From a checkpoint of a small transformer trained on Wikipedia.
Training: a variant of Adam for these matrices, 5228 steps.
Each number is 128 + 24 x the weight over its row's rms, rounded and kept within 0 to 255. Layers, rows and columns count from 0. Numbers have three digits each. The size before them is the row's rms in percent of the matrix's.

# layer 12 MLP up, 768x192, rms 0.0848, rows 437-509, columns 0-95
109:157090183106153115154137144150141142104132155175168118120128126129113104110157116136147123147148106148122137096131158123125176152084096106134156115137151136120100106132137116144146139107106177071138139114151103160153142173138098139089082099156125078124159146088118128154124137125115119186
096:132126208103120133130148188151116141098124136094136130144104110125088106163117113142146174133125149056168156107171150089124133122112150151138116132158122129128079129096094139125126123094127163130143074121098112152133121169091089133137128161161093151113116109141151106133101132111154170170
102:191101125112136174147140137117150105089093107114154111130149150150139132106119099129124145136058171109129098109120119141122122121093159128142130179118138137124110119130173112142104149123133149107122090148090133125135182146145091188089057109131088129128142132148110136076074145112141145108
103:155115109149119130114142115115135147114104092142107127130106150166123138111169082149154143142125147107140155153108131083153162152108177131118153131138139138114098098093130119132124137138125144151124182129161145091146164162168076140146091120146129126131141139152128112112089102112124103123
096:167106096157137103166142119152116149175126125117111122102099166143139139131125076119136100131148155118155133134162117128098146138132104183129105130146131085162110108149086144178155160123172095133146126112140072173127130111119089119166110127077111087132093097145137114124113105142148102130
103:137098102099129195135146141137131149128080113106108136135140104142112076137125157117132107152124107141116140106138134151139132130077132135160102148146138137119107100141175092123153104127127120096104126138094151148138128159118106149134100148156109171143155115159142132128119117119135088146
098:129089189143160096141156125077147142117134123119164117090144130124144091118155124084152175117121121104181114127174159137133124124114090187139141157135109113116101101127169100079159106115140116129111138120152132137128148126134099108128100119137089127095151148139108146170112134157133156127
100:168140116138124105146124179117157136098123097146087140160107133122110096129153141139114152124148129106139123086124114112107124139083112124136110134087120157148118129117132150156156154072125154070135123104111150122166138151131124111166097108081140130120151107134124128112138106145106101100
091:115134088117144127106120144131160180107126121100144135098118131127115098113141144121108170109106152138131134113171081164173142103123111125112060111176130147144107107139171149110105138141147134128107123142087110153163145103107142167113124074123146126130116085171123100170114144129141086145
100:102107116109120142117135110112166154095116135134116101138117111090090109166167121142125174117126178083165154069153120110147111085131135112122102168108128103141148136131119100097114158145165172126135152106115086164116117085159138134126120123158123111133162137118115133146130108121127125107
103:173151111123122123138153123111147123131156133094114134094063130109150092156127091115179139108127176125115126113100119083165112136138139138142126141131122163134132145132116136134141095121166114143137107093093115136118124152156146199138087110101103107082154123113128062113129148155105147124
100:098109139157128177154129123126133086116112182145169130118077136119126137139129067126164124128122124092122132127081137142195090115139155116094094163151138147110134118121109133128144124159129107109161157104093098107141087127151153184155130122098123124132164132096176128110132100118139166108
107:142123129105116152125153133139135144086086123129118140096125132151157093132087081078175120156102159137119150127120125153169158150120090103138116120139162111168112132112094150130102148142125153102139125106095129127136153159113106144093103134155139118158144118129097106091107119095136147132
102:127108169129135139132104161121142129141107147176160094118171129125106136120122126144117127118082179140119097120139136132166129115137151137135106164103147119115148141118110126141125202159146128187102110123119109129164104137102106203100116159102126155102150146110134138156137112095127153136
103:137136102117114156162152121113140148103089137153125071109097170134139124138135122129137133117124126118129162154104113130112123097130120144121119099139100118108135148104124155145144123124148159092122157111112083132160148144135125137143104119156094162102163129139133123108098134142108173139
104:130115118118154125177153187123137144093077124123079127112133143112117142143094138091158122163081156136108089105163158100146117145093129135125125116127130139129127122103091125120116158113184144112110092110123125168147110130144155145117133123161081100165116097124152111101124069120121141117
096:147139129102136103140128139150113133079108151136130136129136102124131118150067125166088116149163103127129173138112146151163129116123147121168133124094125130110150111086150107125168139129136101072155163107117147132138111128128115123162109101093100120143139107137149146078108135072115145131
099:117125133116132120104158154127178110092120131125120134129122116149109134091093131135121124136155150148145104186125108120135118124120114153135130130079115113113134124108174133155170152125091136086098165168082105137138155091116125089083128122132098173094131130157126092161134130110164129153
105:133168140123132153093163099105127134109152179135116112127060148081111158144136121140138135180138175135101104145129139152135133202142140153119101153134143156136135141072136142114120141144131171107117102127102102189129113141136125116083161103121142107108172126149150112152072128145199095145
104:156133190128169125131141108118127116107138130105127112103135142147124121102102164073144139114061168156150112103110126169149086092116121108130127144114105123139094089095143111139104118121182092148099099116096133098126150164121122129125078118134122145099138114111091082120110122100113140155
100:135110144127108135119163162140160112114105132160119088127134148085083096112130107112150157157145145055123102113165192130077125109139129134128131112116157091116112120127106151123140145110154132160159086114134112098168169122108133130116167124115134130130166128141124096101147130081061170110
099:155124123104163136144169118124179115125135114130118135121147121144119094134086125116129098141120174122162137100121099116127134077141146187152108136136141140152153105103113137135141108126110157078152115089089119124141161163132160189143114111140145125135168126099132105104124084136145128155
099:136120120130094164115161128141134118169108113100113087140099110154122128147166070103124140172138132160135130132163104128130097099065147136117130151126154138142095129143116118094143137133123127095152142152064154101138140136135112161140142131110125142128152094094081127174147125106133140133
094:183124138117127115191152117118150171078122113128133124128093115139139127126098161130151129122127120075161162105146104143098140152093063121142137128128105101125120143111145060156134147175127123176127120142137139101150100111124144146137134140148136119118144123085133076152194151115131128147
102:116146099121109141133150161135135142174160099155125094112140130156079118138125133115141119131117134113140135126154172108137129121103138133156134116146136163146094134127142131109155176126120146123097130127146125173155137135096141142116088146133096162075130129108108110096160110109101135134
105:182111105127131133142118132121136154145113099106144134092160116155154118069112133136104096115068130103144180129123154111188102112094085113145124147162124095147185102120158159118145122142152150098129118085118108149114130137138083188147089126152114147157140148150129136122156106128146126124
097:185106103102140119149106140130168149086118170158141132155139170167094099146132144108054142123101079110141119102149149163146143125114118146158117101122122133108125101130125122121104105096142135165166110135145109134123122124146109127126184150158167126129105114116139117142117104157115115180
095:123130157168137146106146141108133121100106108111146100115070141120186148084119083133135143141133086127138133157117128112100137116137095114122132104137192117135116118180111154088135166120130114157148149099119180174126146105143104115147109164122117124104153152126124127099137095135092121124
096:144112111096135115135134118103159130119138106091124139158100129141122117127160106082110123171136144091146124120100122115130112120146140144106126144134181120140049092070097110153126136143136134143145143077082149186154115106126146127158148130153103106142148107101130134178144098157140147132
099:147173149116140104105122136121143103138125111108137104108167121140077131113148091089120138144095129176143106129139112122078132107128122144149121131135125109143099123109169104068092126132128144132122131114093137109143115145093137141093062148123111136128166115128116129114171127139131098142
102:132147129141142059055147140106160137146113160071102121097118099135112134127159100110109078129084148105169139118122117141148105119110144139157156133140141162139092132114116155119119129131139127076175149130097126136132122134119106164116121085098155125132150135099161144131138108109064095108
098:109122113114113138139121111077167125116145149099177126138143153144095080119119125136115127138127160117151164102119091135122162101109084148159124139128109149097093102131135119112156127131142166142104147102110122142118124170168081207159123135188141109156120145143111144120147097123136196158
102:121094107081139118115134151104142134132113111117164124096094167118109144156143136125158145155088105111102128100116136099127122124120105156154138157133097106159127131127157081104129147127084117138163116124123133115127100168128124151105160057098149142159151110100114147128124090116134069118
107:164099113150130149129116151147184168155121157108145137116131134133123129111190129142126099096150112086164158104113144153117133088105108140165129119125158151105120124110149172115158166148140086111106145125141123171150145103130130149138131141150119127110140144091141115173155128129135140105
106:151134126133091154137175139132127085103099165092128080149129168114122121110144119135152144102143161157128127159117109146105135126152121117120131121110134179089145133121113142119123161132124140121150129148135111120157113092116096152109117153118096175153121131099138117114129132123094180157
096:135108104138172084131127115146138165097144096139146093143117160102129125097124099101121173158124102127123138168129133126092140094162101115094113150117170090103136119136111110133141116126180067118096116118108100168144100116112132128142109165110164107131088148146114154168126133114138149091
098:166127111131103116114134103127143129125123138119140122066134114162095101127111140151135146103125086115133092101146144135147137123111088127123096136156147095129112134115142120089104104113097123104133099156121132128166117132108072143111109091127115134109128139111141104173156145132099130163
101:141098105093181168134116153127150087094119142108128125136120155099131109120168139140175153112132128146135099099127168115152145093097160139109127159133123148124097096096107121128149173128080130085149095135119086162155155125128100163129121153129122143104118137149131080073127128142123135097
098:097104160144172113115122157110147167103115105126135141166169135160099051095141080122087139147120107064142127116160140142113111111110137176146118127093131135118139130108150098126137112118159147137096110078143178128153155092116133098117137127123085101136136149134082137106133108123156120143
101:143110153114096129105133148145139140146130130082097108136129101118154169138113083122110121126114137115150133137092104133144122099158095136119125112124132099112066087077144087144126153169098115152145160056135086174151128142106132111111128117112125136116155113107062138146123103126110142119
103:141101156163140127115160158098119137134114129116132122143108136113109105097103130098142126146104134095089134164140154095152127122115118140123135110118093096123079119098155106156139174105168117074098113122143125133113127113135158159121116133164097102094136138120113143129115110174116175136
110:155150088131122115184132143138174125146103125145097132107139115080094072114161110110116126158138160124144076114169110123155083107101095159112170130182154092127108122152179116112142131106089134140120122099107114163118146105106141144140158155143142157115148095117111100161110132127105102158
096:099099177138126143157119169139127136135116069131103126109122107091120102149113081107137108169102077134165133135084103122119132159088139133143165122138134107134145144098111135134141127158079146113126132066091123134114117159100121172115094117153094159103141156071115131130140117151104128077
106:134090124135146159160143153128145140082141126096139079140088142154154124150115141082125148108157127097130124081131124131107159146147111159098092138142157101163084126118113128100139112135119109148143131090077126142130133109137124141153127153167146129117163132124114129157063138095138168146
097:140121153111120189129113158135150162103096104111137097139091131124115109098133140103128126117130093126174165132151180146150103128136158127092118113135120116121085105120128081143146142146165122135115109075075123146121126121128144092097079123130096134116135098138150096100109115099119127120
097:105134163164089153124107175142188147122142155105110123144118128116081109145144112120090158161116134073125138109144140118082127116112145139131137094128133140112101115104118145110143091154146131159159154148116123152161138139135090152149091148079150138104168124095085126092143161152115073133
102:084125123135104162196143126123126147104141113126149137120124175168141118149155152157110151131140103137146140102102089143148142133127129126153108125141111130161125099110132121118096124135096160132100126155121115138132160143136091119140126138174123103162154150103162162182094165111155130172
105:145123166113165129148154142145154133147106120114149087159134146103103106107135104047122109093128105131123152103159103125137132124173088164119109123121131154103070111127127125115144121105164113062120122136138147156103122102114166114139103144112099144136152112161127090101123107141143157145
098:113084117138166122144119150114119114139124088116139135120095153141143106134159127118120163191125172130154119116151142147168187124134148111129127176130153155126167072119119112155128106147144128100156129091104082171156133128168126156119115142163143134119112124125135083127118119136169156150
090:172092113136126104141143131129142134122119118099151168073199147192105140152145126120107142127135113121166103132118116133116135145133108127097144143165089072139123138118100148087122098131148141125148113125153141114108117123078100140109168137153132165128166115113135103188103093127123137184
102:201119135115167145144129154118123120116093129130096142142121140142138131130136130152115161114128112161080115163118138147080156087112103117131161106092139137130172081107152125100132173186130166092113126114124156099170158153114122097142155094131135150132115119134121126140134112078128112125
097:130126157137110118141120152145190136125086114130102140135137113129112102152120140112156114151115187116103160138129111121099125128121157146090132142097135131122085144123139101161173124144155128150145105098129141160161133113087094160125103082106096131093156089109098091137117107106149147136
092:130146108159158136139156079112159139093115113118130148098124142148136168113143143110144110105117125115172111094114153137097150176142123128131104173148143120118116124108098122100140135175138136141161131145141132152111136143161135136118094149121088142122121151139151156147111117063117182130
105:134121074122149165154113121129130144084135134127107087137068137102148106128122102150106162153152138087120114125146094168123164126103130129119154122107125095116141120154117139124121133163166155124130134108127146161150098171107118142121121120123125085117136181177140128084099129098136095180
102:141134128141110109182163119132159138152120146160107103140126121145153129150117121142118137173115158127122123059169192170142130158112142157159101137132113151093155155118143154121139129143148135143125111136118127122141116131125125158126144148105091132122114076121125152131142066142116099092
095:149128140132150088133105134107157176085117137118146114130109134189108125138103110117097118133130176092135121149098132139138142126135137183100141151119112133120151113140113160113145129118158140100091074099125156146135112122102173169112106112099106157110134122141150077115150099133097114127
099:147125089137086134144153125164175130104121083143145100116115146139158108158168118128121182174128188104189143134108113199078134110094143121149152145131135146157119150124153112172103144168102099152129130111098114165114108126118110127127134096134120132110126134137139118122139121099141086149
106:118083103107118150120152133116156121076122169129141129120098133155156122120149094111194118124119126118132126140165172159143143086120104113124125132091169164125134108128110162108104143123132091156093132127036143136147122120136156119149157083094113107124169131118171120163106079099114118147
079:102150124122146169149146148075117167121094104122170118129099113115108093177119082128148111150148132138173112164132116087167179131110144153139116110128130171120128133112152119134128147167088114115108113102089108158113147122110141131141096121101132088131116162107162079118103073143127106108
099:112127131126128146097169097107138142102100106133146058153093167140105081111120117094117141146102128130110113175124162123136079116126109126132119102119125124142066127104150125094122116128129148095152137133117127132139128102129146154156123088141098105151141109126112140113117126134133059140
096:109121125110143127121155153114154156126102126101106115122157130191111121115119116082216124111169128128172111121144159143129147123094097151167098155127141160099096129133140151125137152099141091110115177104063127153138149145124164134140149127107121133116136109130083105106095102106154105117
104:103131140159105156118119115157144153155126150128118121117107124101119097108159128109144121141157150076122174104141185166129148151156111140126154059157127144142087133116179112116166122126092127142112118100116158140096120102116151166148123146166113155136112133074148131151109121127139132138
101:139135119162181130109141148107146150156132125059161140119121143119124075119093129147206127146081127118144147138123106158091162141101152160177118118128148164099074133152137150136147103126138135148089126149159138160133116122132151128145147155077107133126112114061096157131138095089129137162
105:155118135139185116109130122145166121122135121143158081148116138113136113093107092144149141098083144184124114129125160151081148134114177147145093091115141115112081126121139143122140158149111144142121121142140116126144141130091101151127140175143090106121152136107109115123114127110121127153
095:111137127159149094153147073086119114118118109118128126124167138122132114137139132142095102118069103171141149116155106126091135130120136154163114163153129114099113120094180137130110116193156149141138117109089171150151144108171091159112152107145152137128146151139165145178131134155117099154
098:160120125100173103085137119155156120153084111143139126146085144130125107149124086133118153179065094125135139083131130149122143147095185137140103118130135160102127129121161126123199165135156082109172113104120107131132176140116067151104127161132113133116127078124130164102156088138119139125
101:103129097095176108133142155082123118106110100142161126132142118140145119158138106127118153160154118155137147141106134151090181129142147172130137122064089136101117066141093159124144112153124135156139144124111098155148141121141172122148104150153112143080188136132157081156121130109127141159
107:118124131106124110145160134107129160083130131097114119120128151104110154120136133118137132188108127145098108164130080128193115131143094141160136118103140097119144103145185120148134110137109164127152119151098161150160116138144083165094172109091140130134143168109092122128118142146139125125
095:147148138159151185131131120099123158148107152074104157145111146120103069127103115116138173122149103133158145125129162117095099133125085123122148137116135128166098069122096151132125109130120183144120131160095096091157120126120104153164159160130166142065133114118123111155101102127141139105
107:153105140109118173126180116135126116159104144133133078130117205148151137099082124113142155112154125101115133147133108108124150086144125134136124133106139149085158125154075164106143131163169178150092120109123117111170134102111150121138139148111144154135188124128141114105124098111139146161
096:129128153104138114136155111101115129109105132042123137146102132091091110131120118096126105142133124146138136104117111116183147162115097124128161115110112103154121088125151120143130110144143139100112136105094125123173107097111141172109113134111140148113140144142112105185093111105110115142
098:114099155125117139154155126147172162067120182112153121132127132109115099095105123118114163133167110152127133145130085128100113090100117139131107132136115115139121126143153140140133126113148177122116116101132106152154124100142088156149108101113104098184128145140109134127127116121072147131
097:148118151129099126111144113104154157095108153148122119127162121115148065140168147127156142145133102123120134124113148171084130117085126144126125173127081106113113119092114090095129156147193099120071102105140136178142112178142132128123108124137104077100142143148162119118151145080156161171
# layer 12 MLP down (transposed), 768x192, rms 0.0686, rows 437-508, columns 0-95
110:119140134126123117089106123127139145163129098153089125130134118111122154152132112131125139146113106057105148115149150102136108119135141123118206130083123078130120160123106141135123122095122163171081139183122156116147118097105104130144157147146100152141119122133093102156138085089134131131
091:117114124144151156116152142101120154123138111193091133135141118153069125125167120113141073129109116178097161128145083134134155181159123129144195131138143145138123120114123111117146136149112126097137134106105161155132099103150134115114126090103134080126160094090130159161143112100128110159
114:151101109106091153109077120164105148142144108125134116139116120112146134130167163117104149123094145096133075100137173121107134127147165112155136155143142135121144134164173131144127091115149126150126140150124095127150091116141130147142124124157138142126157109068102125146100123150134147138
100:103146137081144094153131101167162111157145162124166141138146157096155164093082138106139138145151106142124137139136108107128112170126079132116128122102145092101142137129142104127174076125185118108109154099122106143110121109094107119144148135143099122138126145114152149127134115118150166150
092:101115141109127171101129117125099137122155157103124137127124119075133067122153134108158169149103124135139101166120135132142132115150139144125140100098104134120133105119134105125153121114142126134127118127109141086094153122117160121135148143098147111145169124112122138122174136080150097136
108:115119134106091148096133145150129121160142153191140137130109116117139160133158121139118135189177133138147112111144158157155121162143153085218110126113123172103140097119117150145116126133151170137153142095142115118092131141109147107128112070174109141169127133100120131122142171119143120142
103:176120114151121160114137144157098201116148120117164138125092130116118068138105109140111075111091094113107128147121094098130118115158124080136170118107126123136128167129166114154103129075116137082114128129077155117109094129135144173120069165141127134155134101115116140099143123143121149119
109:120149139134143133133125156106097100089124140158118135148132122153122155134149160093106097145085147156135097167094086162157128119109145157148100113125107115154133114123132152130160149152111133132145138113117104199118158117121106103142127136098104102145172093124139151159053108122137120113
074:116121171114134143082145109103094099120148140151145113140103153120102149182105103096124159140142137082109119148112168000112112110149098116111160140095121121151127108123119090105150151125114147098124118125150107121122149122127129138127097133126139125169132149124165145149146140117115119136
105:119130126135130131102109109125144120140149158117101134149156153147161121111139122157143107131123116148128115154113138151101110127118137145140162099147118130121104097116135105114155064132104063120133158158098152082158130190140095109114139115143145126132136136086130120100082166142121133177
099:086133112119141100173129112155135128072088133139134116131151107151134145136120078151114106151171108135152115146110118125106165131166147122150106126179117116118123116160152139097120132155131137139160124129140112119127154093140106098131103096147150131157093150164163123132120136120146111179
099:166112141149101114148161091192133155126120113155146117102144082092110083148147112114134103148111135152139113135162116144156154141132147132165161148120117134154104152124155124092133124148110193138143148126181154142136146067118077161137151112124171161130136118133143135126118122151148127115
122:113130108114163128085133168112081099143108159117111138128077121129124095113141134134171121170123134109122148114096101184110135095113126141098132102143096126132131184088098124094146109087107149123152123125132176098128112125143160126118186119081165121153135103145144117119080062124130086139
111:140129142147133162184132074141099154104132111165110099133112125122136134127138138115145139127131160084122083137131116096141145120150167067127137135120118137096139151116123161122161112123139098088124125155138106108166133167111143097139123133108111088112130114151140146125110074143119101106
101:138140130170095136116134152137148139163130164126148127144126128134103131115117179140111106159118132112148170110060122185109111138171175140128094097119150126090132140098166097134132118132112101094080183102081097148119122116109150173135137116130159104101138117083147116140124139094172131115
104:094135097120096156142118089118141125113170136114137118172122123137163147171136136110148112138125125121123103113101137133151157147119125164117084093138154152087134124106136126155118110135167129119119130101119127131086096099089154160132142138101151113137110159151139112178115155088146109103
088:167120126163149155156141165101161113150168152125106100181108118120171111154172084116127122100143123106129165121148128109121098120161114134123138140144131113123123129141127114083047132129161147158107146119144140165130143091122151132117132157103140126125081089146151152127159133123133115153
100:135139106157111135140137118088131139136124117142209126120091125132158153130103099142094105128113121135118151145142115103153115120160114155110108153124128129107130132103096161106164125087153123141125119121136131101129132164144160136122097142082142177083113082136095142110094125083073095073
106:128145126103134108151125131096145134152139143135123125132150129179160126114123147124069120110109143109191152118159112102128113110132115119126188131097137125135136143141147172171173191150129099112152143104108144093122142123126112150126081153157110109110095133121132101127128145179119140126
102:128120106147141114151136141123153132133109162126118165137071115080119109148129135107118143084129142133121169112094148135150134106146103086108123166145098136146125124130121148122141088138104102149089101130090133109142146147142164132135124071175157092170122092142105130125121107105146120130
100:093156126125161104123128146096130143105131095138135169115141142169135163147085122125108124133123119157173168089153142097135147128118128132128131142101104119108145104081150124126133141136116135071123147174103110183157141106140121150123090122122104133161104143141106142119090115158148077163
103:139123133112099134101113123146108086176107124122142147140140131079128134115143120160149126146123123159150109165084119139141102120127130128144125091122124117132100119135091096084098097091096125158136126131176165099091121129156147130119083144129113164162110090137137115151146090112099089115
097:131128116146109141181114138150162132098076143146146120121128126144158136146146142144143095157080139161098126129163133128116150112112135144093109152164126137172140116134144165114150135126130122123154093132164093163154143133116148139140139139089147123112168127164103134154145147114080087126
092:118125141116117107087166132115120087145164115101115127163113138185135148130100154105129086149133118167144139150107100109154113091126107131131149127130154132151118137126115141131108118125138139109138130130087165128088193149113117091145099137099153104170130187147133129123111124148143096144
116:111117134135085147114088106140131156165129140084104135145162129140101167135130156130120120152089106123165100113154143107133167121129107123104098062127118109155138125116120113158148149113177118113112112160155103144181099145154117099126106120097074163110120139161133137091113152133129140101
105:101083114125144109103147112087087116120135142180134124120085169115127086165173149109150142111143133126119115111110173161121131141102134133136123120111109167104116153159163146119131098145122106136111151169118110152154151107130124126137156154135127138096136116113136139151073121142160143126
076:121118134112137108092156140141139141130148130114139122123125143133126133107108093126136136135120116136132133137123150000122159118145125168132139125125131138145123105130143114107129201150114130077116150115113134140126121116112112141128120120119112112190173155114146138131122111094136128127
097:137138130133109113175143116070141128117164137130160128099168143122136124130156106127127096114124111127155108154086162107089141112177100138107144135118143102171120088073142112142120085123152153120138144088107097119135150091118144110134125136129104116132135155117125146100125156124124169150
078:145102109070121122153129097114141133103161171145143135192180167129129106112104143128085151156120095158062112131116110172151132096096112150127162159152161114153118042113156097148113134117115161090117134068147143135143155137123126126156144123154150122162112138098147129126110122086151141132
107:095098132144162150158169120145135128149151114171117148164151138140127083150136134120139127127153124152143133133124076181140112160140166167105155125098131093119129146153127149130139138118119128104135139152097133095110098134102167156105100136104123082159127128153094133129083164121120123142
113:153132119115146134160143181118092152087111101150086105155077115173139095086104136099126166116106135119113118175155125109107172163104131149121142127156100121131141128156138106120140212120129145113152134162130126156108107144119156139122108142108120101116161078143155129116115108122131118145
114:126154125115145106084150136120122127131138135132103119161048110090120104193138112103123135106147125118117126152125119134099126117140122083109128142125150125101127108137099111118136135062119173132139133120099120102156100118140171124123109124131127122075113089146092136154120137135113117098
094:132169132134109091140119115132121107113158158118149109168150103113110082126161140131116100139100130127166102100148094163143136156139096095133145113099081164091120140069119165140124116093138177085106126104122112160095147124118148138131094080144099067085136116177127120099125132100151154130
106:108133108141139111094159134113123088113144091142130145131145144093134119084117134129131133124123123128095078146097104089125110165177086124103097161114147134115123150114154094163129108102085147109101157110181161114116116094164156105109116126090102119155144158137131156130124083114130134097
108:115130105106136148141132105115107167122182166123108122134153122124154109146171085153131168111159146114124081134163139136141135103123111136180098105126125131117166111137134122095131177168070125147140155130131143134099087130122143119108117098187135127087130117149151103089099169111093178118
097:153104138118111154105119110142138094162148134115131151152112091093169113169118121135112134133135089101120108134134154170127076150062139128127157085101165109168090134103093119117119143133126142125151108139134099122146113137141079100135111148128144096152091126119137141092158141137101132107
079:135082145140121085125127098144138129092136121147164116155133159146098141157122105140128146141156127112104136142134144008091126111135139118090130115096147105134126117134135148129101166132111127078172130137182118116133106151121131109124148134102132118178125143146125151140107135108144159134
099:148123126101072161136147116135163150136153135144162119136141158104150145168112104135158127202113122112123125152112104125108098139158093097141141104157142112112114087117159126122104100134145148117137111125176119139166130147110095127147139146137156183126150152184150150116077130128077134128
099:123113112119141126087138076119115092055140120163128113124108090171142136141137142129159171119132108135136157115098113121098108138154103115110106143094134124148132097099121076110168144175139113055137109101123127113096156136126136111118106129159128102181104120125129159102124164128107159139
091:133083141117124151130124097116128146111108101139115128181137135133112134109112103123151147130093121119102179129110102138132124093112142142143125113097100099099149066132107136130110161125088141156136127095151133165126128146167146127154195162136163128121114134158139141146150138129142141127
104:160142150092131102153071129103158131139179134139107105144113127137123115156114110135162162115139139103149138115127125103143152141148127153129142171103147173093159177118095126128150102185136108148127128097138108131136116144118154144131091140104147136083153171138106124138122121124126099114
113:090130111074129185138100111153120115102082129201145151133163144098115135132115094148073078166152143129131106124131138115143117116145113160161097156128142089104143072121128137167122123091106097148150118099135121094135123090139141108116125144134127087113096107104110131144129163151131126111
087:138159139161124145142137133111128152093123129099098136111180123108122170147135128110100135102112119079171150109133153124139125129112144089105108124077172108116134181154120152130108128107121112156114141146123092160144123156094107099134146147106120174083110125157113140106108150169079149120
119:164116148150145122139105128141127127112131133137115104187122090123132113108132152136134133113130157125077161139145102184054132124128139097082121138095095152143095130149121153143157102152181079128140137088184143123118075112134097112140137131108131129105145122085133097135146136141142137113
104:106124139147112165183143144122088135098150110110161153123127138087117125132125140156112087113110124111121122098157117168152142145165141136107138153133183138137145125109114142127118091182171107097122156088099121143100134155155140116151114157117135153136140109074155160101130099149120179135
095:099148137131135084122140151148086117145113129175144123111166124142099123123167123117176066120156116131125137102108095112099134094107084116162164145105108073151138152135124148123117166106119180079139136137086161151129122129127154147123125126128148100090149164134133126141111143129133127123
083:118107134142138095044123121128109111131129148106107118111130137138133089123126108147116129126102120123118097115168131000123117103124110135127153107124126108129107142125132096111137177124152113105116119148131145147142135136150136130130127126107144145178106121124123119126126110098102113118
112:127127105124133149124103109092166179094142103149108118103141107136102122126060114110144126143124145130128116120087136165086145082154120141154195147115168142103154066098104140116135116133143116114150152081120126156122105116094139123115139170145095133105131136127117120168137149154101100110
098:153148123157150094137115096119097106160140160086145137137170128136108112143121153167108120128092139142063112113138122145140105096142123182109133115136103122122179143123097148138111164111094151115069151126111160097110150161149144137112156141136120095107147109101128120119115103079130119125
071:108121157144143115094153122124120158133136148144137136125106148102121114124147125135130167114120126100128142159126118000138133101105137162129152125128113146139106114123135112128124204145123161127111139128152132156108088136138101138110139080120133123193154147129110133102138125107107123106
105:170156067123094166155096149140120101129124121159118101108124109115132136113148145119119099090163120133123134098126139096127098156138127141159126121126157101163143131127112127171115123129147093060145103092098153114133142097121153134130097095119167092096100126147134126103133151124171172165
095:125091144120122140121120151102141113127142141088136165140133142134139130118147152122123117119098138133162089126110124099135111143141133122133094116130114103155112157154139146163157126110116168147125151125162113127142145117158112156133168138081127141137102113113117158100115079152103169144
082:145097163134108104115136144155129114167184181125146140158128141122161099126134083143124125142136106203097134121104135100110085122159148129139064130106137104169096169105125117182126123098101145096077140107135157117148079103122165107144114156109147160140142104142086121175143112122141120117
101:141128109130141124107155129113134112190079096106100131119112096101151132140183105144156094126131168176088155130136175124153148134142106156128131137117152118138148155115138131153124168122099122097144137150146102109100108102135157137169132096109159109154117116075135124157139123110146106075
106:129131150130122141102145134163140109079142114092123073167132135107126164086134106139109142112095095123101163158104124070120140119156133094142176126109123087146099124130069123120140118148162142137159107105167147125147121130136080147168108132117168134138141166173155141174123129160148134097
099:130111111144144146074164157122149113099101086105125127165120156164141138146110145112129162141120146129141153153145133131159134140093119175118095143128125093131074121122144077110146149173137113107120157116134138110128136095140097137132080161139130126175146157092106178166129103116109074100
112:111079114148158156137063131134115133129118152107117148160127076194095112173130081127115099150142107152103106136136117115128120090087131123108158152158113129127114110163147147121171127126143116115099111157139176083154101137160167136141143140134088122067118099132124150138094108100089099082
104:105124137102122151114140177124123134092150152123123144108117103115124160118141185112104154162116116154105115154132104071155143143168168107137116141136112100149147158128109155121164152123091127127165149118112102107084111160158126146120107156098143162163129110078126108133113118096116089155
067:129092158161135158151119154127119138100144118062154148143131120139123105096124087119094143120160136128201135122081108151112118157146197164137158129119122151124115147102138134147127133109115135116083134167134139106131109153166131133147126133110106131152092150145140106081149163132132158093
105:135128091119122075129102113104097094129152114134165150135161115108153158119160126128144095080125117083122154085110113107158152119182138133133137120135131152099124164106100131095087141175094138094111119147158125152146137105136137153108124134116125163115138142132106116171146132100137149143
108:134117092089129117141136145148112160106133169081109123149125103091151077123115195121155105155149105151168100143111115083124121148145116091137106151138137149140111168152152104112155124117110070134155164163086150146110099111122126154132113122159145115140165117112127122122131116091144105141
104:111141126116182152096134127095202142120141096145148109149143080039111141134113134126146112124157132151124132106148126138133054131111128130119069165087117064116138134133117150135093170111113163113139131129134124118140117092132132111113149129122144098143137136102141147143084121132105105107
102:090119097154184114119062122147153161125119121114144141109158129124125137101130125142153100123103147137210085139124095126116121164130119141176125130134139137110157116147144151132093122105133125103123106127138070105147101155122146135123153087139115080145107163111124145152082120149119104179
104:106088133124113135129099082139114132145149082192171138110125137111138084136112102130123113109127160098151108127167127108119142137136106154117119122111135101134162137113118119151140143133141097139132094141173143164105143106143147153147138102121160145097116130122103097138181152175107096104
081:165056141099132136093117156106119124117141113153155084138136159109107120121107098137113153138137142097121117109118160062135118120120103158115131097091111133121073128114129106100139181100124091097119127120128075167140105115120137117170143148151132101195135120103176097067122132127161151126
103:158116090122105105164151121125141096105153120107113124140138107164118127094121131138149146146176134136143089142132098142113101133142101160152100186103092111099092134168130129105129064089156156123106135147178110123143111129149153152140112164102119118142144130133126133113079083133097123145
100:128113131157089144153136148184128167121127105160152114155165104135129124127113145162128103117107131125150114099113119125096122125122130141101163122094149152096157140127130173158133175155169077127136127145140151093128138132110111087167122118125157117183086087136147122144191125072135126124
100:112099112188096110144150122142122128110137154123176103161131155138132106179128169137122131106120146145099122091134176106171129123106141141118174134143126131110188186126113174126147152133106156107116117101128129106136127122137160114134109117130122167103141146094124121125124137120097149109
097:123113122106167077110147130170159121101138104161168125118197121157130160132142141124135112107109094096101127160146099187113128128192160136146128140106115178128105150101105148160135133121120099135127123110155105145137165101134139129144165135111101144173183132150118154161119110112152110095
106:131132108128153172116171142139146152106135174068119107124124112119100134127126128106130119087105129156110133130148141112148147092129115154145168137121102106141153128150139113139161077093142099157144123118124076154145109107115126142143128148183164112110090121181126146151139140144157119138
107:151139129138104157138123127135108090146148103126120127126106149151127105155145159163168114103130158139102113148116101216079131112136119155132100085171127098144143091166135156131215127090100102146139098115144178133152149119111161101136132107143102125134146118139138114131115141144136143079
105:167125085128127089131118143164110160111150096135141117114128120113171170120117091169096135086105123126144135106129125125116100148115125141124106159167145105102116122144115125107137098134154110121164164145148108109170141049149118133148137160138128127130065131103139124138094111161106111133